python train.py --n_kv_head=4 --activation="tanh_gelu" --tie_embeddings=false --parallel_block=true --lr_head=0.00456 --schedule="wsd" --final_lr_fraction=0.1 --doc_mask=true
Each number is 500 + 40 x the weight over its row's rms, rounded and kept within 0 to 999. Layers, rows and columns count from 0. Numbers have three digits each. The size before them is the row's rms in percent of the matrix's.

# layer 2 attention output (transposed), 256x256, rms 0.0442, rows 76-95,107-127, columns 128-255
085:436531501529493469587507539469528561479558493566585458501508481494470455520449415526488499489472524469512513571537456514486463560502473423517497566518498471535497558535456488518530533421508550430561467519537449519506528557388497501568451465523535505471516465530548456530515472529472438457493514485498450451424459481482525451515530484533549529494538453507503478462474465516454513515497
088:567499477513457425522509528487483470554544540506575486513518587484466458432473414464558509500465455541581532550545537507453461499462497557475494537505475498523534512488493517459586534475463495542517512510527535481460482465562451490490478456424533569454481431503496502583508509490538529431483487499577487515482435432439512479456479518467510567515498554522549568512498456529428426558592
082:504467483530552469520533530445501580520449396531474475484475544451525530554419533491494451530459512603469482462512445534513501520488568422548481512466522480508568485471494510463521447558474546427442480514510493528544494485514559541474536489414463522525528480506529480485550456506559522527510492500480511515541462568433485516444501464501484561484415497493552443555561508484552477482515
083:442551471543480573515490396553484482513480465565515459424442509534504473494523476488503492531440487520513491494485508495506545477555473483512469426455495562526483503446530585469534481560426526543483539454506535516449515410478553451522383497556493448541460527490461543509554554425440543521499488429551454522480453571494534490469496515506549517503521559494474494524469517431492493486436
080:497500522549452531509557449482449558470570484529498498505508454537564509568496507557551430468540548523487451527485492534538549469479455441491523505469511609522411495514546592558454445497533471524516501468472458456531540517434501494517543546523468467534577441478521471399536490532511512591472531430559513488484446527484477535479557441464485536555484598514448502455552472498521541531370
077:428519539514479529495486471578526484495472512508523415499513521470511514484460477569498400538522515506560557489549462560432464450480493513545570455530447509503403495432455454484476464493489500489467502500518536450433530494479533484520512506560510419532573439508509475463464453529480521565491495504470511556449471585468495478491509477518494552535495477530495453495487575482633423497532
075:533503510540561496494497585493548479471438534507427581440521469474460525505489459533546529497485478489534542478490475489511552488567613459486534471486497475538558495542492456498491473496501539513439455479520480478558431505535532460463528505526549535551490433468564556524514449481450467429512428503540483463544555486517593573485560560465571467536471465492510475477494563509504559525472
083:499524431536544523521521450398471493462411486483500484509445517543481514520478525475494480440516526517524499468494536530457488434503528471580505583492510486533552524483526486569500424537525449459492505555526494494433427495525472568465493545570528502537553577513533548469484495538485552564553480532479489494484474529498525529513543410518398474518518538422439490451515491479493400541471
081:559552495539548497528543490517496521554475514500562549545541521450464548639520487581532448523534555510504423481409511515516440541466523479583498535518478510494485535482456511499554533481468464491526487490488412430535432562495430493535534522448481459552506517525580463506525524454495524494522484524475437433579476490489516553532510429460536537465487506470498447534560478464503484426537
094:516442502470606422538461439489569479446485530479439559589384456492510476523502492503503449505514455482509577458554487497468478489478448464538490530495469531495538500500531466539482510514543424576534432501525529477509470549510462522497573527418521461529507460476416502546515526516483486487493536510510502485505481521532494475497561440528515566482534470502507507463489505490420479443500
076:512536419484441471429544424480512508532467396404525404563468505499504491435406486538490486534439505553483535473438519575432446555490562449466504470464445465545479477464567488504530504573454528493459533489577495552450456517496517547518467522544527494442528560509496506446416480528438514524527532457492583523498449464593538555558525509491477517504516468511546472513475492503549538433476
084:467454452498537433537518538586453429477524495552490540510554490505483482510530488479493503483611459539488561545506511531535540477526465463502486536456433522459476546546456479484464540480560425534521523496480559500529501472530517568450532410551523488478481444468540374533547485514538514561506568491562472507525512510488440458530539541486533461533515533479518515468462532452463511543439
072:525489507567480474580542485455526478488448508520520568477486533524522444462509572507468429537476510493513498441493457511561477472482442476500533497436456605488512468459537535491526409493460527439530485486500531451581429489526504511512510459509514452412485560507479472476501570484418491571652593551488467469513511494487471463510495501494553423491529491532470505472425479559443477614510
083:525483555486535519487497520451555464424476532473527528529474521459463586509539446466517396477435461513550531476494505498533471499554449489461516486459495539391474504494535456502478470500554511457528461529534499506396485553478607548511508508541502450462577534541549444504537453529507498522492503391457468455464442566527425523460539490477510452549501492436424449428553518475521431568482
081:536519499448449429542519513525523507469538487443548508544522558488458494538551529470438473459510454468533527478478495546483514528496513541462520504555497577533494490483434449556510516469441557479526495489531493448468519487447541477446589462493469500513465440572492456598482441505544474578572501503538613490550446508454444489496472479496501586519470454556469537384513469534462447504578
083:571525511494430510479501519466511518387465480489541548465449491494489474363556544452480518533532542539546549513504520451460494474516546521553479589555544470447501500496530510500525522476498473491543494502544552577457415567561507505472506448498519539420507552448509486511536526511528477529520452552396466466456491551490465484498479464474557543514527530451425528495471520499520542452538
075:445487516511473520623530549473513491484462470562497485526463511499569514449488427479506562559522545534558514556565422514480480475506480537492521546512441489485460536476475592557501514463486470549521532482480521495512485514430510485501443429526543476528455443464553497520557479488501548496447439445528491511512490485489409528447535478508483530446493483512473535520444496480486520512491
080:475514416515555490520473456493483442472493433495486472481492509490422447529450440510480459537518514469497509531471548455435520585499427431539527583497554453553435539438511551566453495531442510494419524555521431439467501553476551550456488531533552515497515557468505498504512542484634498508499498539538439531516488516457501485562476467501549583502443530454596529533538454513445498542505
088:504490481581515492538557488600443493486481503556542523531524505471514563518519513507519469469503483469528507528438539449573545498491430487518500543563456431488524516469433538493553541546514486480480496486477471518550458498544476553563493535495518540538539487494482461500550483459494516464457499481484542505526521541508521518411484476476478444522470589503509554465522454445497513449452
082:462543508587465504498460523530492483536593542401489529538469471621503564516507527463525512518541451555471469516450506481523524517558425542466546585511490522538460520538468539501471396455505434551512523516597511468512444449469487538493497514524464501488511491508475455435520508556507410490475465508464485479442496552549468488549483411508469495534511520547427478432429567482518525471501
073:502467474443510475540563461483486442446517497477463450520458511434491499539481526501547536482500471576470419616472544477490541498537528472505523511485438524455502479435477500442473506480498458496519479479478451487499522539567459501503496528554493551564494522527530470463549472453508483458538488450455474503473493440492572489470500508422462547505547453532470551468563550543488499510393
074:517531478511492580482519479384492509464527554494470455573516408513482509500465505484562446561479450500460481542499489478447467505460477404507539521463528451500531479479533461434480545525498560467524564544507507477493474504466525501492518506415481526524555530472543531510526473503503467510523506468478504486423506505452607488460523513453490512510528498557503491506523518440481531502452
068:518487518522499423487482517498531470427517514530500508454549533414581527515598480453520434529448517587481537530489541478517469474492524496510550465452530469482518495465451529469519483468481455590536483476491452459540522435515472564494486523465585505477471552519454596513599550542492539438444559462506458520506387476508459451485504458465489483464567556471507552501519481533489486536500
076:437516474474413478538541542451454563497498441459543449492587497494481489566453512491532546423509469502478552493531522507542502513462532484485566569461518450546550524476452518523494443513513541493478508478477533512504481466589482493456508487465461504552501509452447476543471479495507455487570428454524538488519486547576517541493478527577569558508465538484541512505501402485456492532613
080:583498508497520556545575449505510458547489534515465443461421552457541451463485502537500460472460420542565509512482468660490505553514463430485502464543537533478485544462504443492495496528422554538477511529580502499504483511504526422512402506508502547468583528526533477483482522517422477560431561432557561532494439524496495517526492434524538509445570403503521529495525494436569496531472
077:349477535556491494583594546556484443527462493552453532485494537466546525535516491525487441463494469537558367409468452547558488488461443528495502500480531542521525412552443516445483567531508511502560465540539453522501471517446521492524485495529549449476492499534463478445476424594510494444468541520557505469438555487549516482515528485504449571496455533471570497540508484460507504480473
075:401555519468400457513531514527538486448549497481511466491484452462527561517547481584538427478459495469515509447541568482521550628499472502540500506459514563496494501502544465583465447493495523559494466440517486522458490501520554500493515516570493507536515459509428454440494491522587547521451553485476496487533444553529460476527472471486520510516451463558487453497475494486535486442403
066:555487493466579482510537502563510547567562527463541524479507521547489474454525474417507516485556510431523549552536539471521530485492512500457566473489493459526474492500547459501526488504502526483478473515480551497551422522454433529553472451409494449532509424455479468516550579552490509530492413440517497564491593494468530444507448526502532550499400494483566513527432439506510472521531
078:511574492536538536479520549422434519556585507510544492494443515508463514486493492508544405445457568512474503477473534467453487507551492479518496533465524529494578497390597444471484495555473539460456512551493499438475423508488547529487491499384488537509529485450543479476571521506539532536466531530571537510508509505500503519533419479478453569549475489506469530477550440507479450500523
083:511427506404512496526582502483454539537531468484519535512522447479458486545444426493407450499554486489460443472478445513570401512502449470444513459523520449480500498522424534517420512442545505535470551566391542477538514514495551588475552494474477412561523446499504505513463488468564543558538517537506505494559530528492528499539524442444504440545486431571460466465495505448509443502513
080:521511441391519603487448503481541446462464559521512570510458514486531543475601452410431481506483495453530511467525465477492510533457523487563488480494510451510526515486519449507461507489511517553588480499439563479536511535550473441494514571468549528483430469516498474513479538507518470483571486528466497492468498447532476502496503500480480410458424537541495505525541512565464433512517
082:436493414510445559442552537509524540466457521599511522397468508467526473488421499512479535478527498513471543500463488460508489561510504525507517454560542430540487500500543503493521461575507489576498527488615479507498505493411507532517565531534537528417503465551545436413436535476462527516524572505548457495531506517450485501493468516518437517498457469506459541475571566513489514442440
080:482418477558428496554552483469459541513540522566446486505494550434442479515499457516455496550483436476458550487456487462574574553503438452463479510515552520490539522483504495545473463519427501477571549476489517548480567433551545567516509506487570499529464491448542489493496530469539570554427570469530433468537449467525489457526499470487507514507461491495510552472440600477505464511521
068:524455539458521530471438529474408493496543561492492479470519506575542496520444524495537536572523465505547491511498482482513489420506569491411484440448498489463507545509479494492513471449457466440465516458509555445568452622510497501443462446491589489526484530556496522432521489532503499503489515477473513513483483477506561490499420541435486468516532514498529471524504475488446440550498
077:509599491525456505490530490539512454487495431502492444513507530515523481471495522491522477504432461498518480506562526505483455470502481450535477522424447473519530528601509545476582543471489592519470460471499571511461499505456495429507409502460470543590576523524533461549438412491483430531529517474528549508526482507466516557451559425465434506502567550488497496420567516521540531473499
074:489542558494518445529475422497534520557490528515546415509457534547563537491510559504590497549479518535509445518420497482577522519534544502451498570511394516510462506436489478551535438466403536462483477488549442424464528439493540509493539597486492513537529539466558492485497510459480546539521401435495534549512473516544574475498467487430504467494511482447477424441539477529514482541507
067:529497536505441524478437487498472499518541491461539588464464517514459510402520602509564490528500523480496490484502517463476468466493535506511359492394486468472497532488450521448487513528524509456489509465467534535496423444499486441566477463517486516531473562508451549595507477588422501498503518495514521514434451521526506474498477491470497549464452507488573499492475527509437573483522
072:508492456441484452630524516605534501411450509579452515509503528511538529505557434520450516486490527480502498509532493467497512507566441554410489454502451515472483558461584432452457529502463456548552551536575393521438555512459509498536455451556581479494440523481519482502604497463487533556521488486472429464509555496448487456481491483457531481540466506475560525504520553460495534563484
080:396439446461516450554523466504523515517459520520481520513530535539538520437513501560538429474433549580483472541415519459540604567474392492480514540451496474547454461443536498539524417467487492475578548478432431536494490471520453493473496521538528508501501512461492444489532537453563520576509480465483416454540459570467545494533494529547509504440482521547557554531584498477561485441447
073:544501522554490495447492423518479457515475496533525490514496549469493494489520561553522528544499427474419501521539487456540520496523533487534556493522469552571475586480423447494564536473480574476476525490437510485501413502552546436561562474441505476519440537475481469529476564453447487534411420468563498493489497487506533506473519490468465508495532516473455505437554491465505552476511
078:563501484448484431475513572579477510498450528435459528535457510419468480523494509492528515496511495491484492533484453505512541586518499513526488474464498532538561481552419530481488450566489467510526428517482520491451498545486444548491486496547512510487506518529492495529573440413492553502499563601455498520501473487479483520517439451535502470522466525529533489492494514504521527586425
# layer 2 attention value, 128x256, rms 0.0514, rows 44-63, columns 128-255
080:493561510454528487513523514463469517495507503544456470457478523397555477443512449527576511510562514565438466551528478510382474582456558509546495541457506525481414512468479512476455489408515458509511442511538474576473505532528492511509496527492469474511434452446458485473540491483526483515564481508483468430536529459532502536572413505487535578467555523506537538496469381511489514533526
070:524549480516473498545466501466467509515422476459482498523442479530497493493494573522504476514484447506471490542483477473496580498548495518383470475524452558535401504504479580523552499498564488538526560511483461425525518418467454552553497522469492437504493519488456503547581401545517427533555573458495496496489442494500539507534522476493547530463487548495475507571522462502487525554406
068:478491433446435489469512436506507541525472507432503527482486541407548506528520527532518552455478512559471451506545431482563487548468527469521425519563534483532522503475489446472540493500528502475580517494442473492456503482485524448548533532503563513435458617474514476501498453504554455568435604510503576450541480488539534485448510463508415516455576542488496593486542491433535435504496
080:484474520536483527522509474465503514551447502540514424522495449513487504462578422514541470506453510485617561462532507526507429449470480459495463412476539535429509483521480513507509467532513454553528432511512476444488549484553520550443513534455474589527575479532573563448556548476385513474463506445539560532469531485484533497437491576459470514465483502519548453520494509476469559429523
076:469557444543474489466531446518506496526438529489544519534564582486548482490546522426528522446523410462543497518515510511531535463518557494570534474433530517417523494503502492518497518495416470510509478557532496494473487528462422632450468516468463489487470512500516451510511530494485503546427507554465571490498514499530580492416550516520594463509551489531494466505543500479495485558461
071:438514588557431481584482508511583543459436435416463428506496509460542464542551504533556472523544500411510497441459553497492500528471474474430531464462467494487578478522552449477498509533501549566534444424455506491505519501497468513498516371556448523499543460480467482483449534450439500515511569532491472530493532559501550475466555460551568407480526494471504504529495465475525474471411
065:501472431466476486463501530463500511516537478441452501461533519541493476501525531532489507541453528571453442494517483490519519578448502503576432559528470523536449510453488440523479562450514466416555592439499511525521458591507523487477576500545493563425490550481533495498503418433500539533405454611532513447554508452556458513560501506504481513472506490503507474434512521446506442521586
070:495529424580487540499457515480449564502549463523502504538469528482552562453559468472568482487482478567579435502557438485492473577474513499502437505497487517450460501427497470449573491529538510563565472544486461543473432506578489546474527519602456473488512419528527532485483501501548454540472432526447537435465472526530510545510433513547509543426474515533519484511500472420491469560472
073:485457479496450479494539470545530548479560503480465530467495538463521500529548468469464546436533528607532442553513544526529490534439498557618450515549538515521444484490494479401465517521469487490410462550414537511521460514435486532494521516465561497482444549453506485523455549449606413487495477554423532423519467502483504510515563459436443506447480430490499582522507545529486474557445
083:524494607587472513462469551527504521500521533478440460515488530495395579567486462516513536473536503597543566495502511499510484512528429511503536470604493518521488499522421513418553512433482502541490431501535528580482487467494447511500544439426439417533465519498523479519567425608548463567548449506494491443499466490519492466510472502540438499546477485495533536529519513481516459579538
085:499492556506469488488520487579467491489466501540564475587559500505575424446545503528561525452535457406611532508492495494521490442486462499480550465441532472460485573495559527513513530502522540514463491525529492538487542534459575467527473472524450514493531475407475551439487544487461504527469500492542466519536479529513564478484519506510627454541443504505482453492426573497457490504478
084:474445517540516487530527587518523524485571488521488559476499526519536465536461497512499482481412485491485503500553560512562517453492523496511499420502448601512561413520497519465441503569493479460474504509504565387562500495482570506498471485504487441483507564618482513496510502524566487550498516523477518467385510455487480460445454459440514496505467438458477538547446478552485531550425
060:553474476462449448516513543465471534525488522508452483434424510523488549466435481542478549508567466537451510476511449525558535550465504502497483507505538567520494526496515482475472521530428514432523544500554562473438535512506545512525523498468486472556473522470524533557447524516518481505482475474562508473480536401474517519456415460505502446536461470590479594540513460455479516544493
077:529538475523488507510539571451553523496508533509485481533521497488542518556490449440506560533500503528505566447580514492456506531516485516488482478510591511458520558449500483498478462434473456617531426517476512475427548512560485523401521442488561478531491480529442487442477472498501518506529482493480462494481502437517555514471451507505509492502515495452545520535584439532539527520517
068:525440525540462499548503495475510555509525455444500500431495546424522477415482494466563479415596493516550540480495505518554555482551466544540486517472485483472496540536586497459423475432563584556523477509488479495521535470481458460455508495605573522482511505507379472479507532539574485506509483488520471505553412445509497511544506469548485469462455510507472497536470442473455565498460
071:478461386499566503510507526465514491542524472489462543523423515527487524501449473530436500549438522492414465518501429515472535537517560499489500506518536451595504492470501423518535527510540452491521500470457556491425503522581489486461502525481462508518478410504465459424487532473487468550478487403482435574462509531517472551549469462548416507518495469545473524474555506497551490572497
059:555496511512535404522469475500467531460485472495430540486535516435490468525412433595566481482584458511434493511502492534517545515527516509479471414564496554578437470437540587453415493531472550488489556511623492545516549509481543591439539497474485457498511542512488513530558506534472462468477505458511544443540519464476508503560504487538531525506436454485449480431526490499498493540471
079:474498518548456528487528462517498564504501485498539479494506526430553499440498493464543509470467458558526476545441476514473581490496523549503465532388491562436518433531534504457485476507495459535465464582524485467556509486492519512506492550482483531497433562434466468560496493504501464433479565534408498553510498502470487486459517483492546460471489459484486519499512505550464481523468
080:509475473468552500555506511442500523495505476519462542509495485422480494536462470517420443470423465411543497465510541551524556464433512488551527506515517500505546503440441449455488508599498487505575516486497501461519544481464565541455544509537531508551379466496498472385512535521472470533481499522423521463514514453523474516527477508475487456447510475487487549516484528533547465473417
065:500529488475506494590584519508545462442471532590513522546518518543489530498489432509561507482513482421500538486526546527444477534521505446559428458485489469568502461527497497490497509436442528518510492512582513501493436506487497566488429507510506478554484515586501451517485489514475486504517549454466560496518524549508562518494490523444475473496379478497493517501553485508469477488463
# layer 2 attention query, 256x256, rms 0.0273, rows 128-143,160-175, columns 128-255
143:492508407472470540514517494528451479441547543521550518510514556511510560470470435473499459485523458527526547502477498483477493507554511477499443460569497605506483511585515481437464563497521541521578426512532506460548411522520563491547496529506459502488484593568563511467493497513508555562510445451511461525393460550457478543436563498589529459485561469501530464450566527525535516541519
126:525538523500481512441428519474573550527433459464557487493463464494486517537569556488539510499450528593459493482559464520519521473489531485496493491509467500580452435456478531510472409514508535533457551536440476475464594528509475481473513454504533508495473420473476539485479519459458491440499510540529526500578495423462509463556446485505497524523486474468481472510473492465509442467498
089:543583482476510488449615478463459401481494501467544479494537510463482466501515559561560447453509444456535529468527488505489485538502500491567485454484528521505413462472495520482492441457481589466576463440497527522429499515512466627512493490439514425466468574434510522469522518475585461503493476482476500482481516440466533451529541447545542541516462500510459461539520549504511498462541
115:475526449494450470529561467570484504528545515492500444491493549563558476495487489459453518534516437481505514494492547513477470478515446429471470494497527596438456516484463526435448539485420511476486433476548481486514465450538505556518475534489492500509428575514557548488466468505577542527491406518486536502474473491429481522473503496525550512496492421479504572497512555528465518532572
113:459471516492474538535474502577420550471540460533468542484483482451492458484529484500484524467505479543525508498589434442472481506436489508371428474502489536526499517461477467421539514526518590539463447588516457503561520519518505498489521471516534499478498556482545516514522476510502550549495469524425489493519493448521421536523485500512564516498521474486471470529516496483504503480538
103:470465397492518552520534468546465473419489566373586479480594502501481510501476448515439503540537515505476530440513523504478474366527462489471490510580519491494552547531524502494528512469481511478562498524483504452551502521609519477509475546534449461529471567556497406542510486527523518489515511528463467497476496497518444579495519531512539483513499515531444472505452570497522550495482
108:575478471455511448510521469514498556475478522530445521464488568593489525531492526518453512493453506502548486515531403416494508487466542491572499437513533532444414583463502468444477503537465507479489491568531493464558486500587511536544566534503458490441516495529488485477547521572506606499525497477515486473465446549466491568516558455466524476568547522467455507559468509458502626493447
124:559447578546452498514512503509478552524547454552450476472502473527435506530611497560485529520513511463451548481516421555448557585528474520476511484496520473460451399570539505492485452546499480525541467485499485480526391539409514551557464426483486488411527513488559544493477428507450534500460466491503481528462466474445533513477547507480522492483557546502473515512554443563577511588461
121:462546504580512463475467467482538487505461511466505512569441506504542490484511479548551473460429502534505527482533497443524475558501492518562543540460432457565446493460473506536557398493481528501469548479519538605490549533497490520423536514467487501471569438450410503482477538462550435509543499532488492475487546497541520384595477429465490486536446496526533553484486436425475483430507
115:472523543548500517471462475503546477500422542417478473553507504510442451517509437505531458491470468506475521526541489515526494454488520483579563522474480455542450461507487522543535428542508507472488549457490462526498514501463491521442534450451479468512537474439445525487518496467446412506519484481528524500524496530463603383550459467491493482511499510511526538519520467372475460486491
122:507496496482481517558579560475521521510538515477510474516544498570529473468492445510504491556506478522411454440574517528486464447511472509451495506449550507552473457544512483485556512508426500472513510478539592542472467495549458513574440486522489589594525501535556490477465526484473447509466497540530450451463483514529443525489582476500485452518525465498494495465417452552497518500516
135:511490483512533474552533476544504552464515563443541493491509539432578489532520512502464490502490494440388513488479542532476481445523456471510512506516502589437569493575536399423488562458543489495451487533454514505410439578537502533556528492552514490589466536530502492556513503524491451507506423499487511507499474514464518483480517459536488486450542514498565431490495476556481485531521
138:462463473543524492495458489497541542519465473549418450533423502474427526505483485450558404490464505521591574421497495452442474525571499523540517430505541455519495609436461498487444503442559427498531509528507512490485509479431527517469553465514558552580402521463502512546573445532474617475481461421507472506529502536493480482456559511449506511522480475479466531517502451524487592493540
131:489508523507592486485536534463461440572445475547528474442516548405481472523404506492503487435454401456507544492549465487438507488506581511490541472508491473429482478509458518624534497469493578534502513496514496533488500507468476437440524490470531505518529546508503533495524488576514564472556456459439538581530551465537500429503505467575546550522517529448486428457533535518488498554473
128:560486541565516479465469474526455472448521525521523492517516410526482421525422517527549466466528551537477548544464535523483507522540538516515508498447519431553554513455531437511493460415520459534458516461476482413483626493556527471501537450483455468537497450553480490469559545522493442517496599413443526514537476557472505470467576559484516510499513528534561453510510523518563483467478
124:502485440460499483487481535522456482574512489527508479508573515562523516478496488546466541487446437443495523492565467493442477400452461458545557478506535512446461597568526533478451495494450574477558465521525507533468525493502483477490473523499510503443577443496533538528533554454561499545572509499510512450501504487528495523523559611558495474493470472556530466477501506428396471479460
088:568521507448456540582505488492519528500533525494536498494525454511504539507454468540489491520496522502495511519495498444492571490585526490513440513495521567533478543543473515441540479512539526448499480561464456483557474512471493440518433598512484497501454525584515586504467529497430543511461490556525515574478517541517430539501478466512465505557556515523516409444504432503468442528519
076:555470516559480467502470468471428535499487447445431495516513519530555533511509578577554464496529574552528466465527494499502505526449507491492507512433456544573442475450410536545513498526487458529505535442516482534434468512512556568532548479521526545487479437488497515451491557416472529422475568568530467419557504492510533448497469534526504478550420468537449418524539478525416535479491
102:495445541485496523564516493458451461508478494508516511466516486500442401432482522531471489447560500441440555543490481487512503516508510528512465529524527556415519528464502516496432482450555453533443514457592473460525512488567463533463445478566433502481541533431487467493532563524476508479549480459442529505499568476489487564529501522443494566523545518494468515495492515585546490533535
115:468515458506484482543517469581472500511556503548498504433511428516571484451492530464484487536508488458485457473521555470412485457508481506451447470532463464432485483533562486413464525493456465525516496490515431424504469470510543515505467480515456518526525590587539530484513470537443556546472457494461561561497531562554456580489536503513527549496516489500519479453515475511493474550458
095:455498459442437481524526495527451530519467516528521465527530410459525557498483551499441462498492531516493440523513500445438509487482484564423498504561458480527506564477569480430466490512497494485555547508483542528501514521561506528567462423491474528496523609500481431505502480522495496578453512539430442537477562545521491522459508449435483461505521493493462446528432526570463496489498
101:490524488501526495508497468565445523531525536458564513441506512538418524489486556474493496497485401510503463463511497485478495357514521519430497550542479487507484485559502532407457518487480421547523526544480438387497501486499499585497430473476449528514496521520565499528470462550487589484526513526434565460481516527577488526497552510556545516519474526532473443457505471530481470550552
107:513559488483475462585463493523489541558506468455487516440551478463528461469501533546455545470477484539537522423518518459548493471500506481414507495479487463504498496515514461385560552476463470488485540517513538420547601460490500481524479460516450485440520567491594530494502372568537508495489511510446523500472503541481501594531456520572505558576563499541483473597518529498499546505481
097:470482578489448529533453544532511488477531487519442453530486451437541451539547512447499515482524561481468535472500537483524522443431505531545458530427592436475529461492527549477487490450477451464456545466546512477530483543446478470546511574534558433471521494542520506557517478474490538534453477466495501517478526458442513441530485496520533504543564499451538536525455527468490622515431
100:514495467575524526512503521466517463529461500500429516532437526495534474504448472534519392521448554525541528506452530461520487598472438487580572469436522536514505520485538452538593529462493512428511531526490568587462467528406467497506513526524505459476478492468435555473498494486528474469502516504498425530491511526512483421481499517432558458535529493535495498466498436475536462441524
100:495526600494464533529433484448503551478455513509486468497484537477441439442518468490517454473508447490461550481525546524504498533540527498564459487438502413460492447506510591456520500415525449518454485548492494472474514532465520469566537495550498512508440495556535570518506441493518559513539572505508484501473516501502533485566490551535499469549549484506484507531535475459528532496454
106:515530461471472589549546453571433563442530453456482503528474551516431532440529504458490588567524429467515545541440546537500465576488453505447556547462461552487529479511486547406475437489488539516468522530519517498466594471568483518556448530552493481478507570503541518509500524539506487398557501503555554514469474558470539471397468570502488518457528447550465539467526490507461502545442
097:501490459461584429562592467531460518550543485484468502527485457492455463535467558465394437467482522552516533435536492466520556521458499469478480506505525533534554531507517495445542540439561512453502572487512501422496499494489537500574495511518493480546496540508488488559485564497494495530464499541529491538466493551489487534450507457582481508490438488503530456506454556564522482466493
103:496497502486500544428502456554526490537456523516533605494534435449492540538473520507504460488528514468438488503563530528474569448557485527554536472507404544518458571501478456543481481456520455590553585527477428496474460434508450526550501523547482446546476518463504495566509522436547479490546458499506510461498484474492418489526467513528504528468553479527424489575510499517407552494489
109:553530535532514509519473571524565485527447496483563448470498494451559529395523537491446540499468535469484508541503445533561478537513538481498535504449492447515516434465501457524511515453466504533493552533634515465550532541568552535520484579560506555508488539539503561473449448477513429532429535504550497621450465477487506409487553478528491569473525425470451472498493497456455480514448
101:500505483520486521481553498486440465500432469400502536503488513554405482463476528474444516479485487498540511510499426409496523453474547483481571486527514484427531453450457446529516493566529538492456488455544531497491535495524492477505439558474469519505537527519456499507540487545502545505537546542530515426592526500569508474546484482447632457487564498521460470503560471525453552477536
104:513495459510563481460578546512471489567506570540486534534468545465508548513500499555528448495506564563516497574427557535490500506541497461530485509439537532528480538497535474494463569446450432534425446481408510476471452439523455537482497519467504564481438459496485548504513524498504539529536464511567475484443421552510398513531480552442469513457521447498556497551419482423530477476568
# layer 2 attention key, 128x256, rms 0.0311, rows 64-79, columns 128-255
106:539470540436489500527475466517459461451520497504427470502533495492499562408458526534490569482501464476548509539520514464514490500502489426452527559497442480449542507521495540501501512514453451477520495484440485454471433538538466539561502510531425460473575503501545468550566477577487529547501503532491567483447468426603500547440579501496515518535482513484480483519500469483511561466528
073:496543492494482499492478544581503536502548506513508427454534537495513509465529479484450578492545487548478498426467508571496496469513482433424480474532443457469479505541505528432512557488397514558549520562515445467502500503609479476575467448453474519555513553536515473553438493460479601522537482483517529480442457494537523467441501525512509562493601454462508543467514482447561554533497
111:461434529489506518435522522548567485446564492569454501583529542537477521544456500497469509480510473511516460515444499514555493584575456513511530541503540529492505527455435480554534477554493546476489561561372529533480454512441559418519549531543515514552515479503523425510447485456479503513464419452517474491520518529536480450477486480518488477464531571477480598543481456457458485583548
101:585568521493536512505519559489473534430472467463455492490502446485487523466468503502545467524536480492490584436510505438555552506505546435435439458490527541507477510467479513484545489505539544441583464497475486430598490529480479485553533495566471505501505522461534444527535500534437492477550478477540479532519484436494449490474534465496514506470481473503552476505458516461571615503490
108:526501497471518469481552491564555499454450490536518508582529499471528421478515431431516519546533512514450498472514496536537504539600522507592511550453485449471491553481442566514493496522518467388475492449483472454547488460496472476517521504580458463568467563459433452526462532543492501545542493531538455438466487531520523462518589487515455480443524514473552547560518522460554442551519
106:507520455477486494503470595481490556460548470552464541520455524482477472522478511440503450554506482471450480540483522457490543549578476513466461483521518556531527500491483555477409577580486547495555459521494498504528535527489533456536518431537521514506486575506549486485557431499527457560610450435511499487529514541473477496507570483525493513491482508509469516449571555505532583490531
113:488500539462494468519472548513492470479531468563587475560519486496606563505564483439450507493543439502502445475503505531523471505550430534515433494553536527440591534481484464487452527486518533536438471513447402434492467474487544463509472522515479500576481475541504441525454503522512397517448516590503472499524479535526430501452475523554461513431539540471551528506555540528552465471497
114:462452467499473610480547464539532537501463530492502586500479509552467421536464515473492474461464523552492480517517496495519505493504531448492474452452452502573452504472494482498536467546490493491477551498459552443435569388566451533479481503459498451520514501527486472455477542429443503492492518579504501527562504530630506486529467470461503462531491470516538468512524501474556453523538
109:497531577524545559540488463503510579529510504503494547518456484508480496521505565511539503496429474509464529539555478494482518440466464508491591471483513499562447427540546426566456460517501454587483556442453458477516555471515458484436515521450462404428483430535502500460456519461465514470531546482459560550527482475528547479535516475501478525468485417464502456474468516505510476478489
143:522521457470493472483530533529488495430531480544481476467518526542497536417484477471476551497552488455485509479517497477522513508570510396466412464494453521486505567508465513455466542483449582460541476514500504474485452531541507568576501490538479524510525518491552468521555456538513565537496486507554488471450491500533487540462542466493518500520497512480564512504551506504574562492522
110:462497459399522553457537479508516509484482568491459564534553503506521427509581519525546475529510449547462575557521438466523543551534513526558496432482506453530559584502461478514453535535512495497589447543453554473530471457474565510531612529479473372492522459504531499538464425495525583445468493530458479515470485439534515558502454491533547494438452532482545482522474510511443510470476
115:476475511488516480497501564527509462506530510527553529498474531563437471500548505542558542468478534525484468559510469543482475487505495503480546497411512408453408532530477477541488439444451510508460550441508502575509492523507489547502476546439559502485503405477460562429514518431474574469500542478515527456451509473508491537590447486504487509505517458518510495540445538520501481502513
108:542507564502548473508474472513438601414433537491486514571531494533508501527481533577496508488463524464481489520434447453567572462477475523501566468545413519511553439463560442542449462480540520510507514524576443445509476517451511444560499526534458449554537404504472460472458548424516435554504502535473468549555493451528483480548480478590512540473512508444525563442553443498602427501505
115:533523478498455472538452579510469511453595504443424499580519447620423454464505445502547410529516438536479505477480540487532489534543508493415454484493530494520469551451515549462506456512404401478465514478464493438580529509506457546500464445530510613493575509509461428524516564438573457539513490535452488461507518437472536568514467525489491580554539510448496485502476426513520494533550
115:480447549441462513528474525473561402443504471482421495510529539391533522519523513516486453521514466506499546515528459504493539560541509511461476527532529503546540463462478540462435490583483533397567494526528484498484517423511516505496495523529504466483489566453497500492472460495515518502496549522467546512498464483538505467513506484552457536583539486499507513550497549419484503502529
110:477479489498472478469546523487458504550474459534496545494425436463478438518462434537505450401500490489551419488485515495544543495562488586448447550469475511477527444428478458520494547543466502441530516507475493508477553489525514555508469440508545472522434556545521526462537396484497490519477515516518457506597499509454496582482476515452574571464485484536463486491495485509549544474518